config = dict(
    n_layer=12,
    d_model=256,
    n_head=2,
    n_kv_head=2,
    head_dim=128,
    d_mlp=704,
    vocab_size=8192,
    activation='swiglu',
    norm='rmsnorm',
    norm_place='pre',
    norm_eps=1e-05,
    positions='rope',
    rope_base=26400.0,
    rope_fraction=0.5,
    qk_norm=False,
    attn_scale=0.0884,
    bias='none',
    tie_embeddings=True,
    parallel_block=False,
    init='normal',
    init_std_qkv=0.0254,
    init_std_o=0.0,
    init_std_up=0.0254,
    init_std_down=0.0,
    optimizer='soap_variant',
    lr=0.00352,
    lr_mult_o=1.55,
    beta1=0.95,
    beta2=0.99,
    lr_head=0.00593,
    warmup_steps=200,
    schedule='wsd',
    decay_fraction=0.751,
    decay_shape='linear',
    final_lr_fraction=0.0,
    batch_tokens=32768,
    seq_len=512,
    doc_mask=True,
    train_tokens=213000000,
    steps=6501,
    dataset='wikipedia_en',
)
Each number is 50 + 10 x the weight over its row's rms, rounded and kept within 0 to 99. Layers, rows and columns count from 0. The size before them is the row's rms in percent of the matrix's.

# up: layer 5 MLP up, 704x256, rms 0.151, rows 546-563, columns 0-127
# down: layer 5 MLP down (transposed), 704x256, rms 0.136, rows 546-563, columns 0-127
# gate: layer 5 MLP gate, 704x256, rms 0.15, rows 547-564, columns 0-127
up546 101:49 46 31 37 32 51 51 62 57 36 44 69 50 42 27 45 35 49 61 57 45 58 60 48 65 55 61 51 50 64 38 34 52 31 57 66 62 47 58 49 50 44 50 35 62 64 44 62 54 55 57 69 45 43 44 66 45 59 62 49 58 50 41 69 53 65 63 49 54 46 53 47 74 53 52 46 31 66 62 39 65 52 49 42 46 36 60 58 49 41 49 68 65 39 51 60 62 60 47 51 48 50 40 48 60 49 61 56 56 56 47 54 31 41 38 47 50 74 43 34 41 56 49 45 37 57 53 42
down546 099:52 56 56 69 49 43 46 45 40 44 51 46 48 45 32 28 31 58 78 46 42 46 62 45 46 44 43 46 46 35 56 47 53 36 51 53 44 52 58 43 50 64 61 58 80 43 58 51 55 51 40 43 40 61 49 47 43 56 17 51 57 53 50 59 53 54 47 64 28 57 41 56 30 53 47 38 49 38 67 40 48 50 72 55 38 33 32 54 48 45 63 51 65 69 41 54 41 51 51 60 63 50 56 47 37 66 45 58 65 60 45 40 54 60 47 47 31 51 62 68 49 61 55 63 52 63 60 48
gate547 095:61 34 50 63 42 34 56 57 65 49 53 47 38 41 55 64 71 38 50 60 67 54 29 46 40 31 51 40 39 44 45 64 53 48 44 41 58 61 54 37 59 50 42 68 38 38 66 68 43 51 50 51 51 49 41 50 57 52 40 51 64 34 51 45 35 44 51 50 51 40 33 48 28 49 57 48 46 32 59 42 49 45 63 48 35 51 67 67 60 63 57 53 49 37 52 58 55 28 38 62 40 60 36 52 54 65 53 52 59 35 41 34 43 62 48 66 58 58 43 50 42 38 52 64 42 42 41 44
up547 097:39 55 46 67 58 66 63 50 69 57 54 48 48 32 41 54 41 29 42 31 54 64 44 57 45 54 47 58 54 33 51 51 46 39 29 47 55 44 44 49 42 31 59 51 56 43 37 42 59 33 35 63 48 61 46 31 42 39 54 53 52 50 56 48 45 44 49 45 58 60 47 55 46 59 42 32 43 65 30 58 53 58 63 49 41 52 51 44 42 52 45 56 54 50 46 48 29 51 41 62 36 51 49 38 41 81 58 51 55 47 51 55 59 55 49 43 40 30 54 51 30 48 12 60 40 54 44 41
down547 098:57 55 55 41 67 38 52 47 54 39 49 42 43 46 51 62 49 39 35 57 65 47 42 59 39 51 62 58 73 49 55 39 47 47 37 65 43 61 56 61 54 50 44 66 52 42 57 46 46 22 36 65 46 49 54 45 39 51 43 38 46 57 54 51 31 58 43 47 65 55 53 61 71 47 36 63 48 32 38 38 45 54 35 40 63 54 53 56 50 64 43 62 42 41 67 59 15 44 62 47 46 76 54 45 42 59 67 38 53 53 73 43 63 54 57 38 61 51 49 59 53 62 38 43 63 49 41 41
gate548 104:50 51 37 57 51 40 49 63 53 36 64 58 37 37 65 49 64 54 48 51 55 54 55 51 32 37 62 42 61 30 53 43 62 54 57 37 47 56 30 39 63 44 48 60 57 41 66 40 32 50 56 62 52 80 48 50 26 44 52 37 43 41 46 46 45 53 63 62 39 48 35 49 38 71 49 44 72 44 54 45 48 57 42 40 48 47 40 55 53 58 52 54 59 62 60 48 46 50 66 35 53 54 40 43 59 47 48 49 38 41 54 33 67 55 45 57 58 51 64 63 43 50 64 67 58 52 29 53
up548 098:36 51 31 68 52 32 59 58 58 51 48 48 40 46 46 47 26 57 50 45 63 57 40 71 31 32 55 31 52 42 62 58 52 52 47 35 55 42 51 35 50 44 45 57 49 36 56 45 51 57 43 44 59 48 43 37 54 33 51 48 45 49 54 59 67 47 58 39 57 46 37 41 46 55 66 58 42 56 59 52 57 57 41 49 65 54 37 45 49 60 50 43 40 57 56 58 33 26 43 28 45 51 65 45 51 40 62 51 52 57 50 40 35 56 54 61 52 35 50 42 46 58 57 67 60 54 52 47
down548 098:50 44 54 48 46 43 29 47 41 41 56 76 47 30 43 48 44 56 41 51 43 46 58 41 41 60 39 35 42 52 54 39 48 72 38 46 63 50 53 47 57 49 39 45 54 74 41 59 67 61 41 47 27 48 49 53 63 39 46 82 61 52 55 33 41 39 50 54 47 39 33 42 36 47 39 56 40 35 27 65 60 44 33 44 40 42 78 50 52 69 49 32 56 67 56 41 52 53 53 69 73 52 53 46 42 42 38 42 57 43 35 49 45 52 43 53 28 52 39 46 46 56 55 61 35 59 40 60
gate549 097:60 51 50 65 54 48 45 55 63 71 36 60 58 58 48 51 50 60 56 69 43 69 64 44 44 59 50 44 60 55 40 46 49 63 54 51 41 35 55 63 42 51 33 51 62 66 59 49 42 40 51 42 60 45 52 47 67 27 54 45 49 51 78 55 45 36 57 40 55 39 52 49 61 52 41 56 59 53 37 49 54 59 57 38 54 59 48 67 46 50 58 41 40 29 49 50 58 53 53 60 57 62 36 55 57 50 43 48 53 47 51 45 59 36 53 69 60 48 45 47 45 49 56 52 60 33 62 52
up549 099:37 58 40 56 51 50 51 36 51 36 58 50 42 54 47 66 38 47 46 48 44 57 46 48 54 49 35 43 45 45 28 46 53 57 35 43 52 34 60 52 43 66 58 57 34 52 47 50 49 39 74 48 34 58 43 55 46 47 46 38 54 55 45 31 57 54 48 43 45 34 43 41 47 38 38 52 59 46 49 30 51 42 55 52 67 60 51 41 58 55 52 40 43 58 69 32 45 54 64 43 48 56 56 78 60 47 35 43 58 50 48 40 59 57 52 59 30 47 49 67 41 50 59 38 48 43 52 63
down549 102:46 45 62 51 45 54 49 46 47 54 57 38 58 52 54 38 56 39 31 47 46 46 42 53 51 46 43 51 58 73 45 48 35 42 50 51 45 52 36 41 65 31 51 44 56 40 60 48 66 49 53 41 66 51 45 46 45 56 31 63 52 55 43 46 55 64 35 49 55 47 56 43 60 45 51 53 38 48 42 69 38 34 41 58 43 53 53 58 49 41 82 42 17 62 52 51 48 46 57 38 46 38 70 36 40 36 54 43 52 77 52 41 51 39 36 55 50 41 45 56 57 47 44 54 29 56 55 60
gate550 100:45 50 44 51 54 73 50 55 51 42 52 47 65 54 61 42 64 53 50 67 49 56 49 61 50 53 45 57 48 56 37 51 74 55 56 55 47 47 30 48 65 53 47 69 52 51 49 61 60 73 35 27 64 62 45 51 41 49 57 47 43 52 42 49 41 63 26 46 45 56 32 34 48 52 49 53 54 42 64 47 63 43 52 60 61 59 57 54 49 50 43 60 42 57 45 50 49 35 45 60 53 45 56 56 41 48 49 58 59 53 45 50 34 43 35 51 47 36 51 57 56 41 67 46 66 40 43 69
up550 103:68 47 61 58 69 52 42 51 67 53 50 57 68 48 47 49 25 40 45 37 69 38 57 42 44 59 38 49 46 44 66 41 42 48 50 62 55 42 48 65 47 30 56 49 46 56 45 47 29 56 43 48 42 42 54 30 65 44 58 45 47 40 72 44 67 45 69 30 66 63 46 63 43 46 30 58 52 49 57 32 43 54 63 44 42 59 47 47 41 49 57 54 58 47 52 42 50 48 46 54 47 57 54 47 43 56 25 68 40 39 45 42 56 37 58 47 51 51 45 42 55 65 56 45 54 33 58 38
down550 100:39 56 51 58 46 47 29 42 63 38 64 57 34 50 65 35 51 50 46 48 45 21 57 40 52 35 56 46 60 55 51 45 71 50 38 42 54 52 58 51 44 63 74 55 48 50 53 50 58 52 42 38 50 47 51 48 47 52 41 47 51 65 71 37 32 67 43 71 53 66 54 34 48 41 62 53 49 42 33 61 47 43 45 57 46 41 53 62 45 43 43 56 58 47 32 56 51 48 45 30 64 57 60 51 62 59 70 48 39 50 54 52 57 41 43 57 56 54 32 44 54 60 51 37 38 54 27 57
gate551 104:33 39 54 43 55 49 50 56 57 60 55 43 26 68 50 31 48 35 50 32 64 45 39 42 50 47 52 46 40 57 36 39 82 56 53 67 49 78 59 61 53 53 48 54 58 58 46 45 36 65 54 45 44 50 43 58 47 52 51 41 49 39 59 54 38 60 67 46 46 51 42 56 39 41 51 78 59 43 56 66 69 54 53 37 61 58 42 47 30 62 56 49 56 62 43 57 49 32 67 63 43 43 39 57 50 54 51 49 55 58 47 47 43 41 55 61 25 43 40 34 40 43 58 55 51 57 54 53
up551 123:58 47 41 50 51 25 54 47 50 40 34 43 58 65 68 60 46 56 58 48 66 64 55 45 62 49 58 45 55 37 59 53 39 62 59 50 57 36 48 32 50 43 58 41 48 49 64 59 51 55 52 52 45 36 35 66 50 63 55 47 45 51 28 49 51 52 37 33 44 54 48 41 54 41 49 43 39 70 39 48 46 43 36 44 44 58 58 39 24 50 50 54 45 46 45 56 48 40 57 41 56 38 66 62 64 53 57 45 44 57 37 64 50 38 46 45 65 51 61 59 43 55 56 57 39 45 52 43
down551 101:51 58 42 65 49 37 60 53 45 31 43 41 63 54 57 52 49 70 51 73 61 66 58 46 59 52 56 64 44 36 69 59 45 44 50 52 38 30 43 53 48 50 58 49 43 46 55 54 50 68 54 53 48 63 50 42 38 28 52 59 48 50 43 58 61 48 49 39 46 39 60 48 40 62 57 51 57 50 48 56 51 52 45 52 41 39 61 54 45 52 54 57 49 56 50 51 54 46 40 52 37 58 49 50 50 53 44 65 49 39 49 63 52 62 55 45 37 45 46 48 44 76 37 61 47 53 52 37
gate552 104:36 61 37 54 53 63 52 55 60 51 56 51 53 69 78 51 43 49 40 68 40 65 70 42 59 59 68 66 62 45 54 61 51 61 61 41 57 43 54 39 58 63 42 49 51 44 27 38 52 47 59 38 54 51 50 39 42 54 59 51 34 36 44 48 54 61 43 32 45 62 42 56 65 50 52 38 45 52 48 45 57 55 39 31 50 45 63 51 47 55 46 48 63 47 43 53 60 50 27 32 58 36 49 46 52 46 51 48 70 40 47 53 54 51 43 50 44 52 48 32 59 47 72 55 54 35 51 40
up552 099:47 33 70 48 45 46 60 41 53 54 55 47 54 73 51 40 60 49 46 35 40 45 40 51 43 44 45 62 54 59 46 38 49 57 53 40 39 53 60 43 38 49 40 47 46 58 47 52 53 43 58 46 62 78 43 38 41 68 29 35 35 64 51 54 57 73 34 66 45 56 49 56 53 66 31 44 33 54 59 44 30 51 42 38 50 50 55 48 62 68 61 48 30 52 44 39 39 40 51 36 48 54 39 51 59 32 52 41 58 43 41 47 46 45 39 56 57 41 41 48 53 51 47 54 42 51 58 38
down552 102:46 42 61 28 69 60 38 49 57 44 48 41 57 53 48 45 63 53 63 59 39 35 70 51 60 40 63 53 38 35 51 54 62 53 41 47 44 60 70 59 42 58 44 58 65 39 61 37 49 52 48 62 60 62 31 22 67 45 41 40 54 53 50 53 44 59 43 53 40 55 62 51 41 34 43 55 39 53 46 63 54 42 46 51 56 46 48 51 63 64 54 61 65 60 53 50 41 46 44 55 57 62 65 37 54 48 59 52 65 44 41 66 43 68 49 64 51 53 55 57 58 50 67 51 45 44 55 59
gate553 103:38 43 46 51 49 47 48 52 31 40 68 50 40 65 30 58 76 59 39 53 52 57 47 27 37 57 45 62 58 44 45 50 58 52 49 67 44 36 46 63 57 29 49 43 66 43 48 42 50 54 45 56 41 39 52 49 68 54 47 59 48 57 68 41 56 53 59 40 51 46 37 57 28 75 68 59 54 51 50 51 36 65 56 46 63 46 60 56 46 39 47 50 39 59 49 54 37 59 50 47 35 47 50 52 52 53 60 62 42 43 53 24 38 55 33 42 48 44 64 44 49 53 47 47 29 61 43 64
up553 099:54 54 43 38 45 39 43 63 60 62 53 34 50 39 57 54 38 48 54 57 72 55 49 48 68 54 38 65 39 30 49 39 56 48 58 43 72 57 40 43 48 46 46 43 55 35 53 64 38 40 48 63 36 59 51 61 47 45 51 44 37 46 44 41 44 63 55 45 56 47 59 60 48 55 53 43 55 50 64 61 60 49 41 48 67 44 53 53 49 25 60 52 55 39 50 60 49 48 44 71 66 62 55 39 62 56 39 36 50 35 55 67 61 54 45 42 35 39 50 48 51 45 57 33 66 48 51 53
down553 104:60 62 60 47 58 56 65 56 55 45 58 36 41 35 40 34 39 59 54 37 40 59 51 64 44 49 46 45 22 57 27 60 33 52 49 39 43 37 53 62 48 61 52 35 53 59 43 56 52 34 35 51 53 55 53 64 35 34 55 52 48 52 64 48 59 57 55 61 74 37 26 48 46 59 38 45 47 54 30 41 51 47 37 47 53 64 64 43 45 31 53 44 52 63 49 55 59 34 52 66 58 37 48 47 54 63 56 30 63 44 49 69 52 57 50 37 49 44 47 40 59 46 47 60 39 51 37 62
gate554 098:58 39 40 59 52 44 49 54 48 64 47 36 58 48 63 46 58 39 45 43 52 48 69 55 40 44 38 65 42 53 39 36 57 69 61 36 54 42 61 71 46 36 55 42 37 45 47 54 49 48 60 67 50 50 42 32 47 58 38 42 42 49 34 57 70 54 42 78 61 45 60 34 37 51 50 59 63 57 45 41 43 51 52 47 48 56 63 55 61 51 47 57 64 55 64 58 28 48 50 52 45 55 30 49 49 49 40 45 47 48 47 58 49 48 37 79 58 45 56 72 59 41 32 60 43 43 45 41
up554 095:55 50 42 52 48 55 51 85 40 62 54 49 59 55 40 35 56 34 64 40 40 29 37 50 49 62 34 45 42 61 39 74 45 72 39 33 45 46 60 54 34 28 53 56 47 52 51 45 47 54 60 63 45 56 54 41 63 56 48 46 43 44 45 81 51 53 41 38 50 48 28 39 33 63 37 54 63 46 48 56 33 67 69 52 43 42 42 47 52 58 43 49 51 66 53 54 28 46 59 64 54 56 59 37 57 41 52 60 31 57 48 46 55 42 41 42 38 41 38 61 55 40 51 52 45 42 61 62
down554 100:72 46 47 54 29 58 50 48 60 62 50 47 55 62 45 54 36 52 38 46 60 45 40 48 66 55 49 52 49 50 36 48 47 29 57 54 43 58 49 53 43 34 48 57 38 38 60 35 82 44 60 34 52 51 32 53 55 52 64 53 37 41 53 46 70 38 52 50 42 51 72 46 56 71 56 38 43 40 38 64 48 43 47 44 51 52 42 48 58 63 71 60 43 61 44 59 44 38 40 47 56 41 51 50 38 30 42 43 42 51 52 61 33 40 47 53 59 53 38 56 65 42 60 65 67 54 47 66
gate555 095:42 35 62 43 57 61 65 44 70 36 44 69 61 26 43 53 65 49 41 52 44 49 46 42 33 55 48 38 52 44 44 42 50 51 35 28 42 42 58 28 47 59 53 65 44 59 44 58 68 43 49 52 50 57 29 53 54 60 64 53 44 52 53 44 55 51 57 42 54 54 47 44 41 60 59 54 59 59 55 44 54 46 31 63 39 60 51 42 65 52 45 40 53 35 52 64 54 51 53 42 34 47 42 41 54 54 50 37 38 31 40 65 44 53 59 65 49 40 66 60 53 57 59 39 47 41 65 38
up555 086:49 39 55 58 55 61 60 42 56 29 58 62 43 44 53 55 63 62 39 44 54 61 37 61 63 50 41 50 53 35 37 51 55 47 57 48 51 43 43 50 61 52 40 73 53 68 40 59 60 48 49 50 44 50 31 69 48 59 52 54 42 22 69 35 38 44 51 59 42 49 60 60 41 55 45 59 43 46 41 56 62 68 41 56 24 49 38 45 49 49 48 54 49 53 41 38 60 75 55 31 37 52 45 66 48 50 59 57 43 34 54 51 40 53 58 59 54 28 44 42 58 45 57 46 46 57 56 50
down555 094:50 47 41 56 50 59 53 45 58 66 64 52 46 57 71 53 62 69 45 38 44 59 60 58 51 47 29 43 42 41 77 40 42 44 66 37 48 32 46 49 42 40 49 55 42 27 47 56 45 41 52 56 37 48 54 62 42 43 38 71 52 57 31 46 35 45 49 48 48 43 47 75 55 59 46 50 59 47 72 33 47 47 51 47 59 51 64 45 63 65 42 50 68 46 50 57 45 46 60 49 47 43 52 42 48 43 48 78 58 60 51 63 60 47 37 52 53 39 42 43 47 35 47 58 50 56 56 41
gate556 101:47 51 60 36 43 39 53 40 51 44 69 38 69 68 54 61 47 38 54 43 48 63 48 52 50 45 33 36 75 53 61 42 52 38 52 56 44 55 47 48 32 45 38 57 43 39 55 47 57 52 64 47 38 36 50 41 60 57 41 65 45 62 62 49 50 57 33 64 51 66 50 38 45 58 54 44 57 45 58 54 59 57 47 62 42 54 37 60 50 38 58 51 49 67 49 52 49 40 35 53 32 40 38 49 57 49 69 49 28 55 45 63 35 41 62 46 39 38 56 47 59 72 53 50 70 42 62 49
up556 105:42 48 56 41 57 51 52 54 31 42 48 37 40 53 54 63 69 33 53 54 49 45 38 33 50 49 40 47 56 48 54 22 58 41 59 65 49 75 39 36 34 60 50 49 42 59 37 55 72 35 78 42 48 53 54 70 49 47 52 42 47 47 62 46 71 55 55 43 42 66 56 45 45 53 64 61 40 48 66 70 38 52 53 55 46 57 47 54 50 52 62 51 31 60 51 38 54 75 54 48 42 40 40 62 23 39 53 49 33 65 57 54 49 54 45 46 40 49 39 31 56 46 50 66 54 52 60 46
down556 096:63 34 61 59 29 51 45 39 40 46 43 35 50 61 38 45 55 52 68 61 47 39 44 47 43 48 44 48 39 58 64 38 50 46 48 46 60 45 53 69 53 42 41 41 33 39 56 42 46 27 56 56 50 42 37 41 40 51 46 42 47 31 51 62 41 66 49 59 31 48 44 46 52 51 55 60 29 43 49 64 41 57 03 45 41 72 28 50 46 53 54 46 61 50 47 47 56 57 49 61 53 60 61 55 42 41 53 54 39 49 54 52 61 40 51 45 41 50 54 38 62 55 34 54 63 50 52 18
gate557 110:64 21 33 50 53 66 60 62 57 50 45 46 46 54 36 39 39 43 36 57 39 44 36 47 29 38 43 43 46 28 52 35 61 41 62 49 50 40 48 58 39 58 49 70 61 42 78 45 54 52 53 35 52 59 47 43 53 66 53 55 48 52 44 40 45 51 54 42 58 62 44 39 41 39 49 50 64 38 47 57 51 41 47 52 50 53 47 30 42 63 42 61 54 50 57 59 37 50 44 57 53 36 54 48 49 53 67 41 87 63 43 43 19 56 62 38 56 49 48 60 52 58 55 44 50 52 53 50
up557 103:60 47 46 49 47 47 47 62 56 63 59 49 47 58 64 53 36 52 59 61 47 41 52 43 39 47 39 54 61 45 50 33 52 34 50 37 57 36 39 51 47 47 52 59 42 30 35 54 54 39 38 56 51 41 34 44 65 39 74 45 53 42 55 46 38 44 49 56 62 45 36 45 46 50 50 47 57 45 30 50 48 45 52 41 44 60 49 47 56 60 56 48 48 54 43 64 53 59 68 53 57 42 55 67 71 62 48 59 53 56 55 52 34 42 51 63 44 47 42 62 73 50 49 27 62 63 39 61
down557 106:59 53 60 60 62 61 51 42 44 40 59 68 51 35 47 65 51 51 67 65 58 56 33 49 30 60 59 58 55 58 61 50 69 29 44 37 38 62 31 45 42 58 37 44 50 29 53 59 49 40 36 38 43 60 58 54 75 47 43 50 60 54 52 56 31 27 54 56 35 58 38 55 53 61 46 52 53 29 44 64 49 36 58 35 46 44 52 47 54 67 39 42 52 53 55 55 56 68 48 56 64 61 38 56 50 56 55 42 32 56 68 43 51 43 42 41 23 63 62 46 56 45 62 46 63 52 38 63
gate558 101:42 54 63 51 53 51 55 48 56 54 53 27 56 34 51 26 63 58 57 57 50 49 47 44 41 52 47 52 31 48 51 72 78 69 56 48 42 45 45 53 49 56 60 36 46 61 32 42 55 44 46 57 52 55 55 50 52 51 49 54 54 76 54 49 73 61 59 59 51 61 68 45 54 52 76 43 53 53 48 38 62 41 52 56 44 47 49 77 59 58 40 43 33 71 35 62 66 40 40 41 56 39 47 59 54 61 51 49 50 55 50 60 57 43 43 47 40 41 49 36 56 44 57 57 38 34 56 63
up558 096:48 48 42 49 52 53 46 44 37 56 49 65 50 53 60 39 52 58 57 47 41 62 52 35 51 44 57 34 69 42 55 40 41 55 46 51 44 41 56 56 41 48 58 48 35 36 86 66 43 51 54 60 40 68 45 61 63 51 53 45 38 20 62 35 34 54 50 52 51 55 53 47 40 42 44 56 50 53 39 53 51 55 56 47 63 55 51 47 33 64 56 34 60 34 52 33 58 53 52 63 36 66 50 46 39 40 50 50 59 44 44 49 51 52 47 64 34 47 52 43 63 55 51 56 41 57 31 46
down558 103:41 56 47 64 65 35 35 32 35 53 38 49 54 47 57 57 56 53 62 53 56 54 60 47 62 46 56 48 66 46 38 47 61 58 53 46 20 46 54 49 58 54 51 55 49 50 64 45 43 70 57 48 66 56 68 51 41 51 47 61 52 38 41 58 52 57 47 50 48 49 57 57 54 51 48 32 55 42 41 45 47 57 38 55 38 48 62 56 38 43 68 44 48 51 42 51 50 59 58 59 42 48 54 66 56 37 47 53 43 28 42 33 28 45 54 61 61 41 54 60 66 64 39 36 55 46 48 56
gate559 097:43 38 46 50 46 54 51 51 52 42 28 42 42 39 50 58 49 46 34 51 43 51 44 44 67 55 43 34 30 75 50 43 44 51 47 39 53 39 40 51 39 37 37 35 67 57 60 60 49 39 52 51 42 53 31 66 50 40 58 57 54 47 42 48 59 48 30 48 59 38 59 58 55 57 78 53 38 50 33 57 47 42 64 39 71 50 50 45 57 50 44 54 34 50 53 48 55 59 44 68 53 21 57 51 58 65 50 53 58 38 36 45 46 68 54 62 56 51 60 70 32 46 47 59 42 56 39 48
up559 100:46 33 52 42 28 64 50 35 42 41 44 60 46 49 49 63 63 37 70 61 33 38 51 43 66 41 46 57 53 56 51 57 57 45 61 69 42 33 46 27 52 53 43 54 38 62 64 56 61 48 36 45 60 50 53 49 51 60 53 47 53 38 22 62 40 62 46 47 54 52 49 56 40 61 52 34 48 52 49 48 38 39 41 53 49 45 55 59 32 60 54 56 51 46 64 33 44 55 43 51 37 74 64 47 53 32 49 41 58 60 57 68 32 26 31 57 48 50 50 30 58 61 50 43 52 44 38 45
down559 104:48 53 39 40 59 67 33 29 45 25 57 55 58 66 39 40 60 57 42 66 53 44 55 47 43 54 47 66 25 49 44 44 54 58 50 54 63 50 58 64 74 56 36 68 66 54 51 47 55 47 40 43 50 61 54 46 62 54 40 44 52 45 37 27 42 46 59 32 53 43 69 35 47 59 56 41 32 57 32 47 59 51 59 50 41 41 61 42 36 38 32 58 34 55 69 57 79 62 37 37 52 44 53 56 46 48 61 43 59 56 52 62 55 28 45 54 45 55 68 36 42 53 45 53 53 47 33 47
gate560 104:49 63 30 51 26 61 47 54 48 53 47 37 43 38 49 46 34 39 20 50 59 49 43 40 43 58 51 40 57 35 49 38 46 57 58 43 31 61 59 55 51 48 64 49 47 75 39 57 29 46 44 39 65 44 54 40 41 46 47 44 41 63 67 44 65 53 49 72 30 45 68 57 30 53 58 38 52 55 42 47 44 40 64 47 35 50 48 56 45 56 24 41 59 59 58 52 53 47 47 35 38 45 43 48 61 46 47 41 72 34 51 49 36 49 64 61 44 45 46 34 47 52 55 41 37 57 40 53
up560 110:40 40 64 60 50 36 60 56 50 47 43 52 62 48 68 63 47 53 36 50 60 65 53 47 40 47 51 46 38 59 60 37 56 47 51 47 58 36 47 51 45 44 52 51 42 58 64 50 66 55 33 51 47 49 43 53 62 63 41 57 60 40 54 49 52 49 64 42 60 52 35 31 65 61 61 46 48 59 65 53 55 61 63 45 31 72 68 56 59 46 54 33 55 56 51 68 62 57 40 50 69 47 41 50 35 52 52 35 32 46 44 57 45 33 44 37 63 62 54 52 40 30 53 49 60 46 62 40
down560 109:46 51 66 51 56 57 44 54 57 37 42 47 47 68 42 53 39 54 52 61 47 55 34 72 45 68 48 43 46 54 62 51 41 57 49 56 41 46 53 26 52 53 55 56 36 60 67 47 37 57 49 40 62 49 47 45 45 50 36 49 52 59 50 50 70 36 57 67 48 53 74 48 57 58 54 52 54 48 53 35 58 43 66 44 49 45 49 49 57 64 49 61 49 74 57 70 44 69 62 50 57 70 52 58 55 56 45 67 32 46 47 62 42 49 52 45 62 64 62 67 45 53 39 61 42 69 33 53
gate561 101:34 56 53 38 31 49 60 58 55 61 39 32 55 64 64 62 40 33 54 60 55 48 62 44 60 59 52 49 63 46 64 54 50 55 46 40 34 48 37 54 49 35 51 26 68 51 42 53 37 50 50 45 50 31 34 55 45 41 47 38 45 30 56 47 61 48 35 54 57 43 54 49 52 58 52 41 44 52 30 37 45 60 56 54 60 44 52 42 52 66 41 39 55 49 73 34 45 42 40 45 63 51 51 43 60 57 51 57 42 53 36 57 53 47 51 42 46 43 57 50 44 54 60 51 45 56 48 38
up561 096:39 40 58 32 59 68 46 33 57 73 72 65 53 48 47 53 52 37 57 43 65 53 45 40 54 30 44 58 48 45 32 66 56 48 57 55 53 53 49 50 51 45 55 28 57 46 60 45 51 56 46 49 53 59 43 53 53 70 42 48 61 54 56 39 49 56 48 71 52 56 61 66 63 45 61 58 58 51 44 33 53 45 71 34 34 44 49 40 41 49 45 57 51 73 46 51 58 61 65 33 46 41 52 55 45 38 36 56 62 50 27 36 44 40 38 51 50 33 51 32 44 48 61 59 60 48 33 52
down561 095:33 45 45 61 30 39 43 47 52 45 43 34 64 28 57 57 29 47 46 45 47 46 58 59 72 56 36 57 34 36 60 58 60 59 58 45 39 40 29 54 70 25 38 47 58 48 61 33 63 45 48 44 53 50 38 49 50 46 51 44 58 46 48 51 49 43 56 43 42 57 41 60 53 65 61 52 60 38 49 44 45 31 67 61 67 47 46 52 37 54 46 54 42 64 59 48 74 48 46 57 46 45 64 42 47 53 43 51 52 40 41 67 58 46 57 47 45 47 48 52 43 58 49 54 61 57 53 55
gate562 097:55 56 70 53 49 59 36 47 49 47 30 34 74 34 55 27 50 52 43 60 66 62 54 39 42 72 53 43 54 54 45 30 44 50 40 59 43 50 43 46 83 56 50 58 45 57 53 48 34 49 59 38 41 39 52 46 63 55 45 67 48 40 60 33 45 56 50 58 60 57 41 25 44 45 45 68 49 57 52 53 59 49 61 55 52 43 63 50 45 46 53 46 63 55 51 45 58 55 64 40 49 39 61 41 62 62 50 30 56 47 48 60 44 49 43 70 58 63 61 44 10 50 41 36 46 57 59 42
up562 093:65 45 49 56 38 60 34 57 47 68 51 51 45 51 44 56 39 40 47 57 64 30 46 56 54 68 57 43 61 54 45 54 31 50 54 54 49 53 48 56 79 41 48 45 63 38 54 65 63 43 46 55 36 41 26 39 58 63 43 58 36 40 43 50 44 49 44 57 78 54 47 45 56 37 61 59 49 39 59 40 62 45 43 42 47 43 57 53 31 42 43 50 57 55 49 54 46 59 49 44 33 51 59 56 47 58 49 45 39 59 46 61 40 56 52 59 47 65 52 47 41 32 63 53 65 73 45 49
down562 103:37 54 34 62 52 48 62 54 37 52 63 48 74 58 54 59 54 57 38 55 33 24 26 53 42 41 49 44 40 52 60 37 45 38 56 51 47 62 38 60 40 43 53 57 49 59 48 55 38 67 47 51 40 31 53 31 49 54 45 42 43 61 60 29 59 42 25 34 58 47 44 41 60 58 42 67 36 57 70 40 49 42 63 48 59 48 48 34 58 53 38 36 46 44 43 47 46 66 41 26 34 48 44 63 39 70 49 35 63 52 53 60 43 39 59 51 59 41 51 44 57 46 45 59 56 47 39 37
gate563 102:63 44 49 53 68 50 46 48 34 34 51 51 50 45 38 46 60 45 42 43 46 66 55 59 58 54 40 47 36 49 49 38 46 49 27 52 52 38 57 57 33 57 54 72 54 47 69 43 48 55 71 43 24 51 47 40 52 52 38 55 44 48 31 50 35 65 62 49 51 44 43 48 56 42 44 43 21 46 45 57 44 44 58 47 43 58 64 56 58 57 54 42 38 52 46 76 60 49 51 50 42 46 72 52 40 48 54 60 36 63 42 46 47 47 41 40 50 57 41 50 32 48 41 60 64 50 54 54
up563 102:37 51 39 53 63 48 52 70 54 50 43 36 31 37 41 40 43 40 47 39 53 51 44 42 53 53 37 48 62 29 47 47 68 58 73 47 40 58 49 45 53 46 38 48 41 33 49 36 68 47 45 65 28 42 55 68 52 62 55 57 52 63 61 49 45 61 50 44 59 49 52 54 45 47 49 56 44 49 57 51 67 43 53 27 50 47 53 65 48 44 37 57 49 51 46 48 56 38 50 41 51 46 42 52 47 53 44 41 41 60 31 42 45 43 52 41 69 49 58 39 53 61 49 25 55 51 38 52
down563 103:49 35 40 61 45 53 43 51 40 47 49 30 48 65 32 47 52 40 51 40 45 34 32 43 61 39 58 34 56 51 53 43 53 49 49 80 45 53 45 55 54 52 56 55 43 40 36 55 59 51 47 50 28 38 46 35 46 42 38 48 58 61 60 45 65 62 45 58 55 56 57 37 61 48 53 49 41 52 68 72 44 43 50 65 47 72 45 50 54 48 24 59 52 39 34 44 37 62 57 29 39 72 39 54 65 45 50 46 51 38 38 64 56 53 53 60 55 74 60 57 36 51 44 51 53 57 63 52
gate564 104:56 44 41 46 45 42 44 55 41 44 45 33 70 55 57 35 54 46 72 56 42 66 35 53 48 22 57 59 42 66 48 45 73 52 49 32 45 28 40 41 60 31 50 68 60 51 38 39 56 46 37 52 63 48 43 53 50 32 57 50 29 69 24 60 62 48 36 52 68 65 52 37 61 45 40 41 57 54 54 50 46 63 48 46 37 57 47 43 47 44 52 49 45 58 40 52 73 62 64 37 60 43 45 43 52 37 61 44 58 64 45 57 40 39 50 53 50 43 63 59 66 46 55 48 52 41 45 56